config.yaml
n_head: 6
norm_eps: 1e-05
positions: "rope"
rope_base: 2160.0
rope_fraction: 0.5
attn_scale: 0.177
bias: "none"
init_std_qkv: 0.031
init_out_by_depth: true
lr: 0.00635
beta1: 0.95
weight_decay: 0.03
doc_mask: true
Each number is 200 + 40 x the weight over its row's rms, rounded and kept within 0 to 999. Layers, rows and columns count from 0. The size before them is the row's rms in percent of the matrix's.

# down: layer 2 MLP down (transposed), 1536x192, rms 0.209, rows 1425-1460, columns 96-191
# up: layer 2 MLP up, 1536x192, rms 0.226, rows 1426-1461, columns 96-191
down1425,111,221,107,169,268,159,217,203,277,207,177,152,170,274,194,188,216,164,143,205,198,191,199,165,212,148,191,209,252,198,156,177,286,214,192,162,187,207,164,234,231,258,202,216,197,261,207,231,209,177,216,221,183,168,144,175,170,235,167,223,282,188,141,240,166,146,170,159,187,115,135,204,167,277,215,219,201,199,187,186,166,248,281,182,209,244,186,162,177,216,200,198,167,185,222,243,239
up1426,084,230,179,143,293,219,232,133,212,105,181,181,225,128,177,160,238,168,237,212,192,171,178,159,191,269,196,106,186,238,115,186,167,226,153,167,219,148,221,187,263,240,190,197,208,214,135,171,244,175,272,204,269,192,242,230,259,255,216,217,201,138,311,161,237,252,123,235,180,211,222,200,206,190,163,203,213,101,181,195,214,230,170,229,181,293,199,176,261,186,212,209,207,188,152,169,227
down1426,102,208,209,230,254,276,192,171,168,100,194,270,194,226,191,238,216,174,166,220,179,151,226,182,234,238,171,204,208,129,133,166,258,148,186,190,230,233,194,187,202,235,101,217,250,176,211,223,212,204,236,244,248,151,188,119,289,241,183,200,213,176,234,193,207,167,147,217,202,202,215,200,211,198,157,191,224,249,147,229,155,196,183,197,199,258,89,188,297,242,295,162,174,196,137,166,208
up1427,081,243,199,168,205,226,208,194,157,202,149,130,117,222,251,189,167,209,185,238,248,120,194,168,125,180,200,243,120,183,184,195,137,204,212,250,220,299,174,152,196,224,184,199,306,132,136,239,188,167,150,121,278,230,216,191,195,222,184,162,226,246,187,167,133,153,180,266,265,163,116,121,226,152,227,225,198,188,258,189,263,217,132,167,240,243,123,230,243,157,208,248,134,166,157,243,225
down1427,099,162,164,172,242,260,164,207,149,208,216,184,211,190,176,223,160,232,133,266,226,109,219,176,200,185,150,229,117,256,154,155,264,165,216,266,189,259,227,243,188,251,164,162,195,224,175,203,170,193,211,228,151,213,243,165,199,204,219,145,234,174,224,259,219,168,175,262,236,186,160,254,238,166,146,252,177,183,187,167,187,182,162,176,184,182,189,150,204,136,212,204,180,169,223,140,171
up1428,102,246,206,300,222,159,160,202,221,156,159,185,263,190,136,246,178,192,184,196,151,203,200,253,182,195,295,168,214,185,241,183,122,169,223,156,206,183,253,277,194,212,189,215,239,104,201,195,199,172,213,183,195,154,162,236,126,223,153,147,185,205,164,177,224,199,155,146,304,174,155,257,260,218,183,194,135,165,156,262,157,250,171,157,216,210,184,251,207,179,164,193,218,211,151,207,185
down1428,112,189,153,248,262,201,223,251,197,229,125,150,217,255,167,187,89,280,257,164,277,188,161,214,145,139,195,190,200,132,165,143,231,187,146,172,192,201,221,144,104,199,213,151,196,158,198,148,210,181,176,216,199,172,179,214,205,280,164,190,221,158,177,218,210,230,230,165,194,176,229,166,204,188,168,221,266,221,247,259,214,220,219,176,244,257,205,164,220,230,233,171,250,239,166,179,220
up1429,104,208,184,185,265,249,215,201,220,250,123,196,127,190,188,219,138,165,214,278,188,210,150,244,210,212,137,162,216,173,136,191,180,237,271,229,160,202,237,247,208,128,247,151,198,184,230,204,206,239,222,182,186,142,236,179,160,191,204,220,254,237,159,215,141,244,206,230,190,174,212,239,272,293,197,196,192,202,325,207,175,253,250,187,195,223,295,209,248,150,173,238,269,217,232,176,218
down1429,087,215,204,232,194,210,103,208,197,191,236,281,263,229,179,166,221,141,200,164,205,186,269,195,245,150,242,204,202,182,192,201,200,187,152,165,205,216,132,215,176,272,168,148,125,204,179,173,142,208,187,201,214,230,184,182,187,190,244,162,182,218,271,172,313,166,202,204,205,170,176,144,164,168,207,185,170,182,153,198,234,238,182,220,143,158,168,207,183,202,316,169,169,213,219,295,204
up1430,088,213,223,222,169,121,161,179,149,201,222,251,262,155,212,285,179,188,173,249,164,198,174,308,128,167,184,152,244,211,195,224,192,211,219,199,152,198,208,259,255,188,195,196,176,188,189,214,175,87,182,149,191,218,170,139,226,206,175,283,191,165,174,220,191,160,149,188,189,140,133,186,215,141,164,190,161,197,211,224,137,242,180,257,153,179,236,226,166,90,256,173,104,162,141,166,203
down1430,096,260,229,214,227,183,105,201,208,114,229,269,166,175,114,195,269,195,219,202,230,228,150,241,147,189,225,202,227,177,172,151,168,242,220,223,247,199,137,187,192,210,280,104,227,203,205,170,207,234,244,172,190,203,122,218,198,145,250,183,199,199,176,187,184,173,195,196,222,138,144,208,167,216,158,137,261,143,236,194,161,174,157,188,195,233,254,269,186,206,259,155,202,124,198,142,106
up1431,106,154,187,236,201,211,231,175,218,132,222,182,121,244,213,165,216,250,176,156,134,281,190,143,266,282,273,223,234,219,193,193,110,243,182,107,187,177,203,207,267,199,141,196,248,218,227,247,289,182,203,159,178,162,203,231,217,243,266,196,178,256,248,177,275,195,209,201,216,128,168,219,218,181,240,159,244,146,214,217,176,207,154,171,243,208,204,240,186,226,223,194,295,198,238,195,160
down1431,099,233,238,197,111,177,252,202,253,231,177,159,232,164,135,209,166,270,138,195,232,193,162,177,97,228,162,242,186,207,265,209,225,269,213,235,254,221,147,232,177,243,234,173,176,186,239,163,190,167,148,238,139,196,292,232,196,133,203,115,175,172,237,240,196,254,184,212,241,179,207,251,244,195,196,238,190,187,204,161,216,234,181,257,208,214,178,197,159,87,172,185,181,205,190,242,175
up1432,097,194,226,172,186,228,190,221,176,217,204,195,155,281,218,202,232,299,182,176,210,244,215,212,181,156,165,146,175,198,151,143,188,166,229,167,236,166,202,227,221,176,244,143,223,245,215,198,225,231,246,185,153,248,139,194,193,145,209,152,170,258,187,238,248,163,235,255,211,173,208,180,233,170,177,167,296,207,204,254,269,181,211,257,189,142,154,133,214,196,189,198,176,106,164,180,142
down1432,087,174,189,219,194,176,244,156,202,141,178,274,310,124,195,209,113,147,233,253,197,110,200,261,219,240,248,192,200,132,205,230,212,203,249,190,161,212,207,184,201,301,176,177,166,148,181,172,210,183,181,243,184,154,197,208,256,159,165,275,182,130,199,201,184,230,124,185,252,168,173,239,144,208,232,226,137,195,269,133,163,218,220,171,232,260,231,200,175,213,251,254,194,216,244,233,174
up1433,093,188,192,207,290,219,216,141,245,129,235,224,211,203,183,151,298,78,231,196,206,218,245,179,209,234,155,226,227,207,175,157,192,164,150,138,230,180,251,253,164,238,144,175,214,183,152,302,194,206,212,231,214,254,181,205,162,185,149,166,224,176,215,193,184,152,290,183,180,186,138,189,223,171,182,129,241,148,141,166,198,224,220,160,151,216,194,188,151,191,224,233,222,229,280,233,250
down1433,103,192,127,252,172,194,234,151,192,271,202,211,164,118,202,226,182,150,199,215,216,228,237,196,201,241,185,139,139,181,185,203,188,192,180,187,200,128,235,311,186,234,149,204,213,203,219,177,167,256,212,205,163,283,202,194,231,265,153,224,208,241,165,173,165,144,268,197,145,177,213,223,209,179,168,212,231,108,161,219,228,145,156,262,211,160,168,182,216,128,178,194,153,192,165,218,109
up1434,100,214,220,215,206,127,180,198,248,237,107,181,159,179,240,239,136,181,196,206,180,201,231,135,280,169,201,98,273,274,222,157,240,217,237,242,237,140,230,219,141,167,118,260,212,157,214,194,196,177,203,189,161,171,183,221,196,159,163,174,210,273,140,166,165,170,183,193,234,114,149,263,199,206,296,151,214,183,198,262,196,164,275,211,227,160,146,215,223,205,237,163,211,211,132,195,201
down1434,106,196,274,125,217,192,223,240,172,236,95,260,257,174,264,192,159,69,210,178,155,214,256,156,198,200,184,164,184,239,182,218,232,206,197,188,205,193,176,154,272,116,157,249,221,198,228,181,205,170,192,207,214,178,169,232,178,192,114,228,160,269,182,200,197,279,153,249,173,165,259,264,149,167,240,211,204,122,156,166,172,202,214,234,175,144,143,255,173,240,260,233,231,193,223,200,225
up1435,100,296,175,143,178,209,237,194,201,180,227,205,194,149,144,180,214,166,201,196,210,201,278,119,209,226,245,231,171,205,164,166,271,248,214,256,263,218,160,250,211,197,97,197,116,253,225,182,257,179,231,243,154,182,201,243,111,194,183,192,230,207,235,176,159,205,157,172,184,157,201,230,176,178,255,211,214,161,210,186,129,172,215,267,160,172,132,190,144,144,212,175,150,236,269,210,117
down1435,103,206,181,133,149,273,228,196,209,179,214,225,109,137,176,123,208,226,238,264,174,188,242,213,204,246,169,238,195,274,269,237,157,261,223,197,184,201,218,208,260,206,175,257,149,187,222,213,115,282,161,243,164,212,245,270,215,258,241,274,180,173,192,221,283,192,150,175,139,253,241,236,184,131,291,123,201,245,241,124,169,202,263,203,177,148,254,200,230,246,206,263,156,228,203,202,171
up1436,108,185,186,168,238,174,172,155,219,173,274,142,128,215,171,189,191,240,235,216,179,214,108,240,169,227,99,189,230,177,305,172,171,197,237,190,177,210,216,253,196,180,172,318,235,173,199,200,201,206,186,178,196,172,184,180,295,193,139,174,204,164,229,229,152,232,244,172,224,217,191,233,146,172,204,179,184,178,205,146,127,133,259,187,181,244,211,202,218,144,249,179,227,183,170,228,264
down1436,108,233,259,225,246,197,303,180,230,257,180,181,180,116,135,211,218,168,228,178,211,170,167,187,122,157,187,170,135,201,200,193,143,237,246,255,228,193,194,179,135,197,165,235,233,184,186,162,252,176,213,128,198,180,128,195,143,192,153,249,147,248,200,149,257,187,222,206,142,236,216,229,200,162,235,143,228,243,252,193,221,150,210,201,220,231,191,204,129,132,181,219,211,143,200,215,234
up1437,094,159,152,224,232,219,165,253,222,173,220,272,276,195,160,138,184,203,275,245,109,167,214,246,195,167,172,262,165,223,244,281,225,218,208,219,241,154,189,255,165,190,276,179,242,199,217,183,168,180,95,227,294,232,173,138,191,230,172,165,151,212,174,208,293,142,203,165,211,185,201,228,184,232,227,250,155,203,132,151,196,200,182,213,166,172,193,272,201,234,202,150,206,208,235,217,193
down1437,095,155,242,198,163,195,173,230,227,205,117,260,158,192,208,231,173,286,183,271,235,196,179,176,245,215,150,213,175,136,193,295,212,186,215,176,168,171,191,189,217,245,297,213,232,142,178,233,225,229,161,267,238,115,218,154,225,213,196,180,262,211,262,188,151,233,266,190,203,200,195,233,184,203,224,206,241,230,220,159,241,235,232,105,207,216,227,191,244,110,213,231,185,229,209,193,236
up1438,105,182,222,164,152,161,163,226,174,189,189,212,267,98,181,105,206,182,181,171,139,229,232,193,226,222,182,177,97,208,207,157,187,283,217,233,182,204,191,145,140,174,271,159,192,213,147,210,154,143,224,205,156,199,187,163,191,180,229,171,201,219,180,174,213,229,183,274,166,157,209,227,215,199,207,249,211,204,216,149,149,169,232,204,124,256,79,140,180,203,146,182,247,209,159,199,206
down1438,106,189,232,167,165,184,251,182,227,154,182,214,240,178,231,217,267,159,133,248,209,152,218,201,197,192,164,186,301,181,225,186,181,213,193,200,190,152,203,240,215,166,191,222,223,264,184,169,214,124,182,121,201,246,208,223,145,180,219,167,192,208,148,168,197,204,161,184,187,200,221,165,274,157,221,153,180,185,156,178,246,246,173,194,103,178,182,172,213,205,122,275,177,159,259,250,206
up1439,086,215,154,248,162,178,154,173,183,216,215,193,217,279,250,238,181,207,135,256,203,191,182,143,196,243,191,189,171,223,196,152,163,192,257,206,240,171,184,217,247,153,182,224,170,131,210,219,225,292,211,141,204,158,170,259,136,154,248,142,233,245,167,198,182,162,171,163,197,260,291,235,151,217,180,161,191,210,184,243,166,220,173,180,242,187,225,127,198,127,166,287,228,216,111,162,236
down1439,079,144,250,190,207,208,208,247,216,226,217,123,213,211,228,114,176,203,205,212,202,202,173,246,170,154,202,219,183,86,128,259,206,174,202,172,165,187,214,234,175,242,187,235,199,224,220,225,195,181,177,141,186,164,192,229,211,231,223,252,254,130,242,247,178,163,251,208,158,238,235,193,174,154,259,215,209,200,144,158,235,232,293,217,160,245,202,234,125,243,159,184,175,227,179,229,176
up1440,110,204,230,250,179,230,182,189,174,189,220,153,220,248,233,198,152,197,198,167,160,176,121,249,255,176,245,171,200,301,174,249,184,191,261,253,231,159,164,156,184,191,193,203,203,237,184,279,254,221,204,234,168,139,191,197,228,222,198,220,231,205,242,154,238,254,134,219,186,177,248,196,144,230,188,173,192,208,272,227,253,240,215,216,195,224,277,249,143,183,192,183,217,201,249,251,268
down1440,101,121,199,189,162,135,295,209,197,143,231,204,205,194,213,230,258,169,227,207,256,238,207,246,190,192,180,215,224,166,171,205,165,230,176,201,140,205,284,217,173,244,207,281,181,206,226,181,190,184,267,196,269,85,207,231,198,275,197,248,172,144,137,227,199,170,128,230,250,171,322,165,177,210,295,182,172,217,153,188,199,215,220,206,170,267,244,189,208,149,168,203,237,140,182,190,214
up1441,102,223,282,198,165,218,190,192,274,183,177,274,259,197,218,276,162,223,242,253,289,204,203,142,157,177,153,216,238,193,157,206,257,209,196,299,189,114,175,228,259,194,270,160,183,152,226,176,291,201,154,227,265,169,175,258,227,204,148,157,244,207,168,204,138,202,173,198,131,253,178,206,242,238,243,218,188,241,140,172,117,150,216,185,158,194,185,192,239,240,145,200,144,226,186,177,188
down1441,088,189,149,197,259,167,204,212,182,181,258,121,215,224,175,147,264,219,153,172,161,196,192,213,226,237,204,156,178,136,247,187,198,284,234,106,224,240,174,162,205,139,207,215,240,206,192,220,110,186,214,268,179,199,235,230,182,199,221,198,202,213,159,177,240,205,153,152,331,178,219,219,182,159,185,176,226,136,218,195,256,239,294,175,206,169,269,201,137,145,251,253,245,215,236,243,216
up1442,104,121,245,237,231,117,228,200,242,227,125,251,201,221,180,215,188,286,161,138,157,232,218,224,195,187,163,158,203,221,195,144,223,235,190,212,300,210,232,170,242,226,174,241,164,252,168,165,144,52,248,238,85,204,211,191,198,217,174,151,222,246,251,117,162,157,165,165,240,137,147,168,197,153,202,183,207,160,126,208,222,194,264,243,202,148,56,180,210,208,226,181,230,192,168,188,176
down1442,102,227,174,186,201,213,198,208,193,222,264,244,58,198,222,190,177,226,191,241,190,194,269,222,196,195,242,184,238,221,234,237,210,243,274,292,178,144,241,156,200,193,187,214,191,194,229,123,230,145,228,264,169,216,244,183,203,148,180,154,185,206,220,147,175,192,215,230,104,189,148,238,198,186,223,187,267,192,179,217,196,215,279,234,201,127,176,276,216,161,261,204,173,261,222,209,242
up1443,102,195,226,163,169,205,184,260,176,237,212,249,240,237,179,306,215,182,151,137,200,223,223,277,199,178,158,152,106,230,232,221,260,180,199,160,160,181,221,166,146,208,219,169,192,209,166,213,253,177,269,245,132,151,134,112,226,309,280,204,231,225,219,198,124,217,219,127,232,153,153,211,222,123,140,237,102,301,210,219,204,191,233,197,238,159,182,210,227,222,204,271,233,180,222,242,211
down1443,106,147,231,197,233,175,181,244,241,249,193,204,236,199,267,170,184,198,183,215,238,200,274,219,252,349,210,201,231,196,157,262,217,192,249,209,293,150,137,168,213,166,191,191,178,191,194,232,159,148,200,213,187,191,209,208,218,225,272,238,248,242,226,224,223,237,179,233,240,172,262,230,246,94,185,180,205,189,154,260,204,246,120,202,155,143,218,259,222,241,229,280,201,263,199,156,186
up1444,088,307,154,263,221,259,207,151,226,195,207,216,232,141,203,272,170,185,248,213,210,155,123,251,225,234,202,149,216,205,247,146,172,172,200,167,266,188,184,236,240,219,197,224,211,215,232,194,217,155,271,200,174,224,177,148,214,227,247,183,189,156,226,144,196,279,234,160,181,263,116,104,233,244,206,261,222,143,225,154,200,143,223,138,234,235,189,298,243,168,146,163,180,142,240,195,156
down1444,101,234,174,154,261,207,175,232,251,227,157,183,241,182,204,264,223,205,290,221,230,168,150,224,199,190,186,128,263,231,201,175,123,194,166,199,285,229,200,179,175,219,112,198,275,178,238,223,266,191,249,189,186,191,106,220,245,223,226,291,261,176,272,189,212,200,239,206,199,195,178,216,146,225,145,253,198,146,138,197,169,159,210,251,235,199,205,208,167,189,202,225,176,109,228,199,177
up1445,093,213,223,292,206,241,164,169,206,159,111,237,276,181,136,200,157,237,166,289,192,174,250,176,201,269,242,156,174,217,284,176,145,203,179,215,194,161,211,240,217,208,142,137,240,263,234,262,189,129,159,168,235,200,164,129,158,278,235,175,247,162,164,240,213,126,241,239,182,139,220,219,200,177,200,197,201,92,203,153,141,226,203,135,224,140,161,142,143,211,142,198,203,242,265,197,141
down1445,104,153,220,208,297,169,89,213,205,224,228,197,230,171,233,254,203,197,188,248,203,209,207,186,142,235,128,294,192,289,192,222,242,100,190,215,209,208,150,219,134,219,144,179,150,193,153,193,172,183,190,162,153,211,196,226,205,179,209,198,189,217,207,182,266,170,206,179,162,233,209,244,167,195,107,187,240,184,180,249,142,173,217,140,261,185,180,193,270,182,172,202,273,165,231,131,292
up1446,095,211,197,184,213,167,147,166,196,201,274,189,172,241,139,241,227,140,203,199,136,218,225,222,220,246,255,237,198,210,219,169,195,183,179,229,136,202,148,179,282,145,226,198,224,228,225,188,266,155,213,136,199,163,178,219,165,222,198,201,198,212,212,164,167,222,239,169,165,195,96,157,196,174,120,178,209,181,121,198,175,179,220,210,140,257,315,201,205,207,258,203,243,208,199,219,188
down1446,096,155,197,211,257,240,194,183,118,183,153,189,156,223,169,184,231,164,248,146,218,234,214,292,174,173,166,128,270,160,193,192,203,236,185,162,270,225,209,232,193,230,132,222,207,219,173,181,193,212,230,207,258,222,237,218,159,166,193,259,227,164,166,222,191,161,191,197,215,160,220,243,270,176,271,309,218,138,199,228,169,246,219,258,228,215,166,227,156,181,194,203,227,213,161,183,126
up1447,092,248,140,175,241,208,143,208,214,177,148,194,217,226,133,201,198,226,152,192,204,175,175,202,244,261,245,236,191,220,195,206,154,210,134,179,253,200,170,215,219,160,145,276,214,181,224,291,240,242,202,269,242,225,168,145,130,148,169,144,248,213,241,112,244,189,248,225,192,175,221,218,188,259,265,201,171,204,187,172,138,241,128,210,157,217,197,263,167,173,166,173,168,158,180,193,189
down1447,096,208,138,195,162,103,260,277,204,242,201,152,222,228,181,161,180,128,162,167,115,175,226,202,263,200,224,113,249,194,219,260,237,207,183,127,136,187,242,213,227,221,245,125,225,240,141,126,179,193,185,255,169,163,220,190,208,197,183,236,83,231,221,206,229,214,237,199,254,193,148,150,206,122,161,202,242,197,196,147,192,189,206,235,207,150,206,134,153,264,177,205,269,190,197,227,214
up1448,095,190,146,188,285,123,199,272,198,170,156,189,177,210,226,210,225,202,162,141,144,181,310,212,279,267,250,159,191,186,182,185,224,201,201,203,164,211,155,255,122,204,241,174,141,186,184,205,244,255,297,112,246,229,230,183,125,234,247,170,219,157,214,167,181,218,221,232,209,174,250,153,214,184,200,135,166,226,152,249,223,159,235,163,171,176,226,158,227,248,203,190,185,151,200,188,261
down1448,091,178,193,161,163,282,292,216,237,265,187,154,236,194,211,233,195,200,153,261,169,215,183,197,163,202,152,168,209,224,173,233,202,254,197,217,194,141,173,178,288,202,222,176,164,230,221,194,207,91,229,179,307,251,193,172,236,236,171,163,195,228,274,136,243,209,180,132,182,180,151,234,218,279,169,227,259,147,151,213,195,206,228,242,219,239,228,253,216,143,304,221,174,242,198,196,232
up1449,093,202,237,213,225,183,188,166,258,175,173,247,248,162,191,228,200,279,238,150,209,123,201,236,187,216,162,205,213,148,206,227,229,266,293,243,195,222,233,166,272,248,140,190,233,247,208,172,211,217,166,220,305,208,247,149,141,201,161,238,164,189,168,200,235,147,234,197,232,159,250,173,200,208,267,126,173,199,221,250,214,177,250,197,194,237,180,196,286,155,236,179,217,228,220,166,190
down1449,091,236,135,229,161,195,239,153,185,249,310,104,114,218,190,138,249,200,179,284,162,223,162,131,176,191,212,208,269,212,211,194,225,185,126,191,203,171,202,161,151,209,222,286,157,144,225,243,210,239,195,230,178,170,154,181,241,172,255,256,257,209,185,198,179,182,163,234,179,190,136,222,185,127,117,257,169,138,172,139,170,190,214,159,142,155,209,252,176,197,173,175,232,110,181,203,179
up1450,092,189,181,186,178,130,210,199,126,158,210,137,187,205,146,176,150,175,206,95,229,191,179,197,186,206,181,142,223,199,215,198,257,221,219,166,194,139,144,229,168,122,221,173,223,236,191,254,265,271,170,188,215,161,191,223,162,214,175,164,218,250,184,254,196,219,203,203,247,182,168,233,199,225,191,225,232,146,212,185,238,150,232,160,211,294,135,130,184,218,159,218,186,253,169,216,160
down1450,103,192,237,207,176,143,288,218,229,175,192,137,209,209,176,172,186,193,214,138,244,168,266,180,205,209,162,128,238,184,278,236,254,210,138,198,221,115,201,218,192,217,206,175,183,181,154,221,149,239,174,189,166,176,168,127,189,135,237,93,134,112,227,150,185,179,191,122,217,246,114,193,205,175,183,220,142,242,143,211,217,174,277,231,263,279,172,135,186,178,204,144,188,120,176,219,182
up1451,107,188,261,202,185,220,101,154,198,185,192,137,203,221,205,175,189,169,147,188,245,135,206,196,173,198,232,193,151,261,210,166,237,152,225,218,234,183,110,138,228,130,229,250,154,123,177,208,169,210,161,185,187,226,148,187,148,255,240,226,260,284,195,199,219,177,179,215,163,201,226,142,199,184,210,194,200,177,183,214,171,236,238,251,152,194,208,245,197,231,164,206,265,198,216,224,184
down1451,098,209,203,152,165,218,186,168,122,255,251,182,187,161,196,236,261,202,217,268,221,170,135,226,229,204,156,287,245,142,260,234,150,122,239,250,168,210,189,160,139,325,157,211,181,218,197,235,219,199,232,239,254,223,197,184,212,181,201,207,204,209,181,222,167,206,186,190,189,227,221,231,292,168,158,187,123,196,248,139,167,180,232,172,232,153,226,201,166,200,188,167,196,110,239,132,225
up1452,087,209,224,160,266,154,170,157,185,307,195,220,217,25,121,157,242,169,240,187,157,165,232,193,194,199,247,171,200,181,221,194,252,215,211,251,183,184,277,134,234,210,131,154,185,236,256,209,237,212,115,219,150,156,209,205,172,221,200,219,176,183,196,171,237,133,210,210,194,129,105,168,152,213,223,216,146,168,179,243,145,160,183,230,169,186,186,238,223,129,219,232,132,260,192,223,195
down1452,093,166,170,185,245,173,191,202,229,267,181,191,209,120,223,232,210,242,168,177,190,251,163,196,163,161,155,235,207,155,164,223,223,226,193,177,212,241,164,142,212,230,116,169,182,221,235,235,200,195,159,238,149,194,212,164,211,219,202,219,145,206,152,197,117,207,225,231,140,178,200,211,221,117,149,187,206,156,233,227,230,185,222,251,129,249,226,258,255,156,229,242,177,174,191,230,174
up1453,103,228,208,131,196,247,223,223,145,160,157,222,195,206,227,231,183,254,234,207,198,170,246,193,187,205,186,207,166,188,193,115,222,309,248,175,247,188,201,213,166,176,190,184,201,200,193,280,269,97,234,210,120,185,160,156,241,275,200,141,216,104,238,190,92,205,198,239,233,178,151,186,171,191,169,145,168,277,168,242,84,244,221,160,171,214,211,185,213,224,208,218,231,171,183,230,198
down1453,090,146,203,188,217,163,134,173,240,213,184,191,174,248,234,163,165,193,194,212,195,218,214,256,186,203,229,244,222,197,226,258,146,147,204,226,185,271,199,204,242,209,201,204,206,211,222,150,111,200,150,172,214,289,229,214,238,104,188,226,235,274,215,259,274,217,213,223,176,185,196,213,188,196,133,218,246,148,150,233,282,184,175,177,201,107,169,171,193,216,246,225,191,236,194,169,201
up1454,098,167,223,240,149,196,237,197,161,211,230,183,183,180,231,165,202,162,162,205,171,164,116,248,221,200,201,273,213,227,138,190,181,236,197,240,203,181,214,242,216,197,232,110,193,121,184,201,196,169,218,179,238,169,131,141,193,168,236,214,164,140,204,205,179,201,213,109,244,198,116,163,193,241,212,128,228,155,190,207,189,215,195,154,201,188,228,175,254,192,170,213,257,228,186,259,289
down1454,086,217,198,167,195,113,214,255,168,246,133,215,199,187,157,242,202,211,254,156,146,211,257,176,227,216,170,122,195,171,222,177,153,240,179,159,168,154,201,157,129,229,210,266,242,272,254,213,262,173,190,215,194,185,290,211,210,195,223,173,202,256,238,155,229,171,176,214,143,258,253,206,157,116,196,151,232,251,164,196,277,154,200,265,267,241,181,220,196,214,189,223,186,261,255,160,147
up1455,105,226,132,210,205,220,129,177,122,157,177,244,244,163,132,106,282,205,179,222,166,202,203,222,178,275,236,232,204,188,182,156,188,170,227,251,187,282,208,162,220,232,160,173,152,187,187,249,187,217,153,193,251,232,180,192,192,172,235,229,149,231,217,239,219,136,206,189,184,233,174,177,169,169,174,199,199,221,115,194,130,231,166,241,211,183,196,197,175,225,159,151,227,218,213,194,165
down1455,098,182,186,175,194,164,264,175,239,220,180,194,165,210,217,173,262,197,187,204,139,182,244,124,270,140,227,163,186,181,174,164,154,173,191,163,159,189,189,176,263,172,196,234,230,300,209,211,208,247,186,198,199,161,140,108,207,115,220,131,255,214,138,190,129,139,186,172,215,177,227,195,210,155,238,200,252,259,191,168,214,202,151,242,210,239,218,220,231,194,223,295,120,230,238,158,181
up1456,104,207,177,224,197,257,260,202,224,243,279,217,152,273,241,250,174,219,237,184,246,232,196,214,287,197,126,149,230,231,212,266,167,206,163,248,148,219,208,209,225,251,241,240,199,183,145,235,234,190,190,188,214,203,173,188,222,191,242,180,209,189,206,229,260,224,219,179,183,157,225,175,174,119,177,211,230,234,185,190,199,211,222,161,203,154,231,184,236,221,174,227,189,158,213,195,179
down1456,113,193,222,242,176,242,202,200,253,175,279,194,164,241,192,224,161,205,251,194,288,199,209,232,274,196,220,204,205,187,274,227,169,211,186,173,233,157,169,277,221,215,242,166,274,187,210,209,210,215,138,219,246,112,235,207,142,193,283,144,163,145,197,193,136,156,250,162,188,186,186,203,228,222,178,175,199,167,261,158,183,190,204,202,198,183,233,208,242,268,239,173,280,176,237,222,140
up1457,104,249,251,256,220,200,213,96,200,241,188,239,173,129,214,260,173,260,256,244,185,92,173,211,191,207,188,266,174,220,212,228,222,203,251,157,229,201,216,209,221,149,214,170,162,187,162,183,225,162,154,144,222,249,189,224,238,227,198,276,208,239,178,105,153,114,137,213,222,222,226,178,146,183,233,284,194,206,195,210,159,150,260,149,160,213,171,220,283,247,215,231,193,144,267,223,213
down1457,101,165,162,210,192,282,162,225,170,195,285,166,183,222,166,233,244,201,160,156,229,208,194,205,166,217,180,187,223,152,216,184,189,227,207,182,134,216,222,162,202,195,232,175,198,174,267,253,260,191,278,198,196,245,136,163,210,230,229,220,178,163,195,204,198,294,255,194,185,210,275,145,208,201,216,192,234,247,247,226,267,196,196,320,178,299,198,208,171,146,148,255,128,261,198,205,216
up1458,090,227,169,149,155,298,148,196,223,222,193,239,205,188,175,189,161,152,151,182,170,145,165,260,169,187,194,244,206,235,263,165,165,130,217,184,199,199,215,227,140,213,171,185,213,294,135,210,208,133,187,239,147,233,184,159,238,202,188,198,260,204,242,210,162,205,234,166,188,204,214,258,180,215,235,210,236,216,206,143,152,209,203,192,170,209,172,307,138,156,211,149,178,225,210,169,102
down1458,094,162,149,231,186,283,258,138,215,136,181,235,186,162,260,249,276,236,146,180,220,226,165,225,211,155,157,175,249,204,110,188,199,227,209,88,194,214,164,211,223,243,234,242,239,230,136,196,231,153,186,218,190,209,180,179,199,231,279,258,149,241,163,243,224,225,213,157,159,196,164,148,185,146,104,163,223,204,176,120,192,134,127,149,150,239,179,226,160,120,243,313,149,197,221,257,228
up1459,101,217,180,201,180,177,150,225,152,206,206,164,175,213,219,243,144,191,182,160,203,196,195,238,219,182,198,138,191,195,213,241,202,181,262,151,241,218,203,230,209,123,154,236,276,215,199,215,224,162,195,283,153,189,215,178,176,224,178,116,179,133,194,161,243,252,250,265,164,236,219,178,167,221,249,206,261,211,205,225,191,239,247,196,285,179,189,222,182,144,302,207,245,120,196,225,142
down1459,103,159,178,238,133,230,214,246,163,197,124,207,178,156,298,142,247,172,176,254,186,168,181,196,201,139,122,239,239,187,158,169,176,185,288,233,163,161,248,182,237,150,244,221,183,181,254,200,155,204,270,211,194,245,211,190,107,165,146,211,262,203,139,218,175,242,239,210,214,260,210,189,221,243,213,196,173,192,168,184,226,251,225,146,205,169,207,282,222,224,168,219,180,194,233,264,237
up1460,104,178,227,172,213,163,209,171,212,151,183,205,134,200,148,223,170,175,254,183,156,153,213,154,196,255,234,186,230,178,160,216,153,206,247,233,214,203,157,209,276,157,117,191,234,197,226,152,177,248,133,118,190,202,199,158,138,189,186,203,164,221,274,166,137,158,152,240,208,165,269,221,247,240,293,197,161,169,170,175,173,224,206,203,260,256,220,173,195,229,254,192,211,187,197,89,189
down1460,102,170,239,212,225,214,255,270,193,227,194,224,299,209,273,226,218,205,209,222,213,214,239,227,209,186,140,272,217,191,180,231,186,233,178,223,260,171,194,279,207,208,162,236,245,133,142,208,203,140,226,171,175,197,181,200,207,209,267,237,221,270,150,207,186,176,180,191,127,260,240,197,172,224,131,202,238,263,228,172,183,257,275,233,246,218,195,211,178,199,211,259,217,232,152,244,275
up1461,093,117,228,301,170,206,197,152,191,212,215,221,169,215,233,202,184,220,196,186,213,163,163,230,163,252,209,306,207,204,194,204,180,257,159,133,178,209,197,214,221,182,266,236,228,168,189,240,154,157,110,281,246,213,191,210,163,191,252,154,230,145,172,273,220,240,201,193,212,270,289,173,208,207,184,164,203,166,239,191,141,124,166,244,183,142,153,145,184,261,273,209,205,206,140,136,151